From a checkpoint of a small transformer trained on Wikipedia.
Architecture: rotary positions, no biases in attention or MLP, untied embeddings, normalized queries and keys, some layers without attention, shifted keys, gated attention, capped logits.
Training: a variant of Adam for these matrices, 9231 steps.
Each number is 200 + 40 x the weight over its row's rms, rounded and kept within 0 to 999. Layers, rows and columns count from 0. The size before them is the row's rms in percent of the matrix's.

# k: layer 4 attention key, 128x128, rms 0.211, rows 54-63, columns 0-127
# q: layer 4 attention query, 128x128, rms 0.212, rows 55-63, columns 0-127
# v: layer 4 attention value, 128x128, rms 0.219, rows 0-2, columns 0-127
# o: layer 4 attention output (transposed), 128x128, rms 0.219, rows 0-2, columns 0-127
k54,094,234,214,255,184,121,208,168,191,174,202,229,126,240,232,204,190,132,214,222,198,181,154,189,184,183,163,243,185,75,222,228,117,204,317,209,177,212,231,243,224,241,202,183,206,214,183,262,217,192,164,219,210,262,189,201,205,183,218,151,202,249,127,228,197,243,177,217,300,244,235,169,214,131,223,218,227,226,158,188,250,230,198,233,169,297,185,172,175,179,145,226,175,232,166,325,214,125,198,161,172,216,128,167,174,188,180,188,195,290,223,209,177,160,243,215,191,211,229,216,224,186,188,270,178,244,235,221,216
q55,100,195,154,183,227,106,162,219,172,141,193,171,77,204,166,197,149,231,211,189,246,182,225,174,189,199,224,215,124,182,195,228,245,253,213,103,197,163,218,197,113,139,129,284,183,179,174,228,207,171,261,229,182,173,169,147,174,178,173,205,278,186,177,229,221,188,231,184,206,142,152,188,190,144,141,189,154,246,272,206,210,237,223,187,270,146,121,247,237,222,220,173,209,184,266,176,201,155,203,203,171,204,243,238,197,174,110,133,183,160,226,188,203,162,149,234,257,189,151,241,210,202,195,178,272,200,181,223,216
k55,097,177,162,215,273,230,159,149,229,182,199,240,205,189,250,194,241,229,206,114,223,228,235,264,208,169,193,160,241,183,172,277,198,187,207,208,199,222,153,238,250,320,226,186,199,206,230,116,189,201,249,194,150,170,239,267,176,141,169,238,223,211,295,214,251,205,236,271,181,225,261,229,127,228,234,213,195,217,225,203,256,190,231,223,190,167,279,189,264,183,153,204,175,215,137,212,226,220,198,144,201,202,180,181,258,223,245,163,237,126,201,226,152,154,214,189,205,206,201,152,155,234,219,255,103,184,130,203,126
q56,091,190,247,219,179,173,241,188,273,213,186,134,152,228,174,150,125,196,204,140,304,249,219,242,179,206,187,247,282,203,172,203,133,159,217,179,158,141,237,177,250,156,200,240,233,186,148,185,200,246,201,218,217,194,182,178,199,186,248,145,234,161,111,228,209,211,192,204,180,145,226,178,243,206,278,170,180,255,168,209,188,239,161,192,253,222,188,173,210,249,166,220,215,231,236,141,221,235,182,142,216,214,196,248,197,291,177,159,125,224,155,242,124,277,226,187,201,166,240,180,81,202,231,162,213,258,170,241,224
k56,088,216,180,237,179,198,250,201,208,160,209,182,250,170,284,217,200,266,242,219,136,167,197,223,170,153,168,224,229,209,222,224,246,263,250,256,206,211,238,202,223,277,184,234,134,238,234,155,209,209,169,138,188,292,169,197,216,212,187,208,145,180,196,273,195,277,157,171,182,182,199,244,230,158,233,275,224,182,243,222,176,183,167,252,131,134,241,194,207,177,164,215,173,218,121,240,226,216,212,247,238,195,188,123,196,281,173,260,248,231,176,150,286,171,258,193,138,281,226,182,214,189,251,190,126,141,214,198,189
q57,095,224,163,134,332,220,219,195,217,161,177,233,259,148,288,185,243,235,239,214,252,135,219,206,177,200,171,219,185,160,233,134,214,212,263,161,259,221,256,134,209,218,179,233,216,148,170,148,222,239,244,182,212,208,194,173,133,199,205,243,235,208,207,167,228,162,156,193,306,209,211,163,192,141,172,177,201,301,149,182,200,167,155,153,281,211,216,151,216,207,180,169,217,235,235,220,137,261,213,282,123,240,219,228,169,228,125,181,221,151,228,205,214,231,274,216,229,191,193,227,175,205,192,197,219,215,235,171,228
k57,097,193,246,173,131,216,236,192,152,283,178,112,216,150,228,208,243,181,114,121,216,256,210,170,102,193,230,218,225,235,223,270,172,177,208,201,171,163,161,164,217,129,192,152,216,226,217,129,219,190,250,191,137,209,168,194,182,179,179,156,179,253,244,205,193,129,235,263,185,224,200,156,224,165,257,187,178,227,242,141,179,243,263,228,195,200,106,273,258,177,209,169,174,204,161,170,177,177,184,154,139,186,201,172,276,178,179,168,166,197,168,210,221,189,131,110,201,201,133,205,165,190,164,213,211,259,199,164,237
q58,092,192,200,220,137,287,255,208,254,176,203,212,278,204,237,187,265,196,155,144,198,230,196,230,292,212,273,210,169,225,223,226,231,202,197,239,197,165,130,184,224,254,253,146,154,277,168,218,170,204,217,178,209,188,237,208,164,237,239,187,207,197,250,142,216,246,228,164,269,224,189,240,191,126,194,147,272,149,205,116,210,198,169,206,160,177,139,184,239,218,158,165,205,205,202,183,188,197,224,209,192,201,186,213,233,183,276,183,206,239,98,174,237,189,165,200,298,211,225,188,255,166,274,229,182,259,216,87,206
k58,097,198,202,200,148,131,176,255,179,181,208,133,174,182,155,201,192,226,191,237,172,214,167,156,238,104,198,266,198,171,247,170,197,170,195,202,210,176,293,228,206,101,180,230,202,214,187,200,193,69,164,250,300,187,229,163,203,204,206,180,175,128,205,160,123,218,172,225,146,220,114,196,200,221,167,186,171,233,143,241,152,222,238,196,206,231,149,187,152,171,206,177,217,151,204,138,220,157,188,201,178,200,187,252,157,158,211,220,224,261,330,176,165,206,199,140,210,172,308,189,204,198,234,196,208,226,192,197,213
q59,089,194,146,215,208,184,179,220,186,273,181,203,149,166,266,215,204,131,264,219,220,201,197,263,181,181,264,199,159,159,205,194,203,232,202,174,168,237,113,237,229,206,199,194,230,170,220,148,257,237,185,239,215,218,237,162,303,160,179,204,127,164,202,206,150,149,220,189,174,223,212,140,131,153,240,286,218,235,160,253,210,203,181,197,235,219,260,212,243,188,160,252,122,228,149,193,185,147,138,247,188,141,276,226,228,133,232,272,274,186,196,231,255,179,255,211,249,206,137,183,209,282,221,224,201,166,247,234,203
k59,088,225,184,142,225,210,170,219,174,171,176,186,206,167,171,231,234,197,222,173,221,184,187,286,255,220,201,240,145,80,216,171,208,259,268,235,187,176,198,245,161,156,200,186,193,165,193,280,214,182,174,209,210,182,154,301,167,259,181,200,206,309,171,195,241,216,180,226,265,146,206,184,221,206,236,149,149,223,161,140,246,234,213,167,179,187,146,80,191,209,175,198,252,170,243,215,160,186,225,153,225,238,232,175,215,238,211,138,177,185,276,305,195,221,131,213,182,220,173,198,160,262,139,185,220,233,217,155,179
q60,094,200,176,202,144,209,188,217,159,179,214,241,214,187,145,222,191,230,246,157,254,183,234,211,121,124,203,179,184,196,242,163,238,177,225,230,258,213,250,172,230,258,158,230,190,186,216,211,191,237,248,154,227,157,232,158,125,198,209,220,213,195,226,173,237,230,209,169,203,191,204,231,183,204,120,173,177,259,202,214,209,191,206,117,188,204,193,135,260,243,169,128,182,271,202,286,185,265,232,233,231,252,136,260,95,196,185,193,220,133,178,189,277,193,202,271,157,150,192,252,182,250,253,158,245,219,318,170,236
k60,098,210,221,131,202,191,187,201,184,288,197,180,131,178,195,215,208,206,163,228,214,241,197,211,193,199,169,159,221,194,142,163,208,180,171,193,174,247,105,189,168,163,221,99,213,256,204,154,185,230,191,134,134,234,247,161,199,151,160,178,172,222,226,175,223,153,233,227,304,259,178,215,193,203,229,150,156,174,219,220,180,203,198,245,240,234,186,321,210,139,116,136,182,198,228,81,170,111,177,219,139,226,193,159,245,207,136,174,208,213,251,189,155,199,173,133,213,209,237,167,166,166,185,202,222,254,207,198,232
q61,104,204,191,216,130,137,254,242,287,194,216,192,180,206,323,182,154,199,241,171,249,184,222,231,223,215,190,208,174,167,175,224,193,212,214,118,215,142,250,225,222,172,242,194,273,196,196,183,188,275,211,205,145,182,172,167,189,90,217,145,247,159,241,232,186,255,237,213,231,152,271,192,210,210,243,209,207,178,181,157,211,177,140,142,202,233,208,160,220,255,265,213,158,287,177,236,240,234,201,251,289,227,143,176,123,241,212,156,190,175,190,236,256,229,219,219,199,183,200,224,132,124,239,202,226,231,246,174,189
k61,106,242,211,199,213,266,201,219,158,130,210,233,149,181,193,240,206,200,168,223,137,181,254,223,292,185,154,223,286,238,236,202,227,110,214,280,191,180,125,206,190,203,192,160,122,243,257,186,226,255,162,122,252,250,173,198,206,231,175,145,173,216,133,206,196,173,201,146,209,202,193,168,224,187,152,210,163,181,165,206,183,185,180,289,169,130,246,247,202,150,173,161,190,107,204,185,199,146,257,217,191,213,174,220,222,228,166,225,209,199,195,291,237,184,165,149,177,227,249,139,187,271,137,181,141,191,251,170,213
q62,100,203,217,207,112,204,220,179,127,180,215,258,132,252,133,236,203,170,174,139,211,220,259,207,175,180,262,195,191,272,234,217,162,107,139,181,177,171,111,207,171,165,136,195,165,203,230,183,148,193,134,149,203,206,152,176,188,256,253,157,212,153,244,160,234,211,256,185,162,197,179,217,165,199,173,124,155,110,262,209,161,188,274,201,148,182,218,249,230,201,230,206,257,204,198,258,161,199,221,188,235,228,224,197,223,183,231,166,242,216,276,195,244,175,122,125,224,198,280,169,214,201,242,254,209,192,236,211,205
k62,094,216,246,215,244,192,168,176,197,191,212,238,175,228,178,194,186,243,236,241,178,166,211,185,309,146,123,161,222,206,189,124,257,163,201,183,235,288,282,135,221,228,291,211,184,190,166,199,180,212,148,247,175,167,237,205,203,115,174,225,171,174,173,213,114,246,236,220,232,200,227,260,193,231,173,155,236,216,187,285,232,159,183,215,169,228,192,215,144,230,129,195,224,176,254,151,230,244,187,175,181,241,154,204,141,245,145,259,193,247,167,146,178,140,201,212,172,102,242,188,174,180,226,252,160,203,223,264,177
q63,097,235,227,221,288,151,203,166,175,224,183,201,176,181,95,281,235,197,201,238,168,210,217,173,236,246,142,223,171,136,223,165,173,205,163,162,213,241,232,169,240,182,164,149,147,186,142,162,258,151,251,207,206,164,234,252,189,232,184,243,235,222,167,231,184,195,237,189,134,264,177,136,200,191,203,209,222,160,141,232,166,273,209,223,221,255,230,148,207,191,143,211,240,177,175,160,240,142,202,189,222,191,247,140,226,231,154,192,263,204,150,177,200,218,312,261,235,231,80,222,229,210,182,117,168,198,159,222,184
k63,095,180,195,161,208,226,210,143,224,188,197,233,266,228,280,241,204,234,185,216,251,198,221,296,139,203,224,173,149,248,178,249,126,270,238,149,186,159,236,211,240,213,186,240,286,173,174,219,167,143,165,193,158,252,115,167,239,222,240,233,164,216,161,218,232,198,180,204,193,178,181,223,226,186,165,307,200,294,301,173,193,204,157,144,207,141,142,220,191,235,294,208,191,242,271,184,235,178,202,180,174,193,236,214,237,230,200,151,162,191,243,174,196,205,200,200,211,243,194,236,202,239,177,218,297,196,270,182,219
v0,109,196,228,200,168,178,248,180,213,142,204,174,244,190,161,266,210,175,262,210,158,202,210,215,243,227,197,142,217,184,222,121,208,135,138,178,190,182,106,161,246,183,204,233,280,211,201,257,166,198,203,156,231,179,216,246,204,218,208,175,237,229,204,142,204,185,213,149,208,168,186,158,216,170,271,207,193,256,138,215,233,213,228,227,227,123,191,304,137,191,133,248,214,147,132,298,141,210,199,176,186,198,207,211,172,191,254,210,195,242,266,200,195,155,193,238,265,156,209,209,238,249,131,190,242,268,149,93,201
o0,105,198,185,172,191,283,168,220,187,188,140,187,182,114,192,163,245,183,218,177,243,252,263,210,212,171,235,213,188,132,167,140,200,183,181,150,168,263,171,148,216,157,338,220,190,236,212,232,200,140,200,232,169,141,205,221,230,210,155,217,174,295,194,163,237,218,158,238,151,189,207,213,219,156,230,179,217,155,242,184,236,254,260,179,204,203,227,200,145,222,184,242,178,116,191,210,229,170,229,142,194,155,223,208,205,284,164,197,194,190,177,231,199,216,169,146,198,275,199,282,184,72,230,135,218,161,170,161,195
v1,088,178,190,174,237,196,247,160,249,251,190,150,240,195,158,174,164,240,189,208,129,140,247,258,167,199,164,214,91,243,157,134,172,198,163,233,194,144,131,222,188,125,180,198,141,227,223,224,237,183,208,167,232,207,250,268,283,235,195,231,219,209,235,177,221,251,215,176,272,242,123,208,290,216,217,177,155,244,212,143,143,236,187,155,215,234,181,216,197,134,214,232,237,231,232,139,128,172,199,222,260,285,244,195,213,230,183,248,102,201,204,193,170,251,189,249,234,193,247,220,156,189,188,211,181,235,213,197,206
o1,091,178,208,158,230,172,217,168,161,123,215,150,282,129,206,211,234,165,112,171,193,217,223,183,112,206,193,220,198,142,178,251,241,124,214,205,119,166,253,182,162,206,199,219,199,202,146,210,210,200,170,210,211,208,194,197,199,211,169,258,248,185,226,182,259,237,211,85,208,236,237,262,170,214,219,114,166,161,265,173,154,170,145,188,217,215,163,182,237,206,201,191,161,145,233,290,262,200,214,209,189,320,164,163,211,174,225,140,197,182,184,167,234,188,114,203,243,164,202,179,188,199,240,154,254,247,138,206,194
v2,105,193,244,219,239,194,141,157,203,216,196,233,201,194,202,225,166,117,186,159,131,133,247,305,196,189,221,231,180,256,142,194,209,151,302,118,216,182,224,239,127,247,254,297,169,189,161,224,161,222,203,203,210,290,206,209,171,222,231,210,181,204,209,96,208,200,199,175,242,222,239,245,260,173,267,277,260,213,206,169,227,173,190,226,237,207,240,214,226,168,243,232,202,159,190,244,188,248,112,185,224,203,166,230,190,179,142,210,150,213,141,142,150,265,213,220,188,217,181,163,230,208,247,158,165,211,221,229,219
o2,104,228,226,159,246,199,222,248,144,201,251,203,220,160,192,238,191,212,117,240,231,196,275,106,179,173,215,263,226,260,171,202,185,201,217,158,201,182,235,167,185,168,220,191,213,254,173,161,262,176,220,195,273,286,185,207,214,118,176,148,208,202,181,188,204,198,217,209,204,88,208,209,186,108,188,312,168,176,185,162,218,84,207,210,225,159,111,210,157,170,210,212,252,189,168,256,264,266,210,142,193,260,185,228,242,172,268,197,223,213,134,202,225,177,145,173,185,199,218,174,178,211,206,184,224,222,219,148,207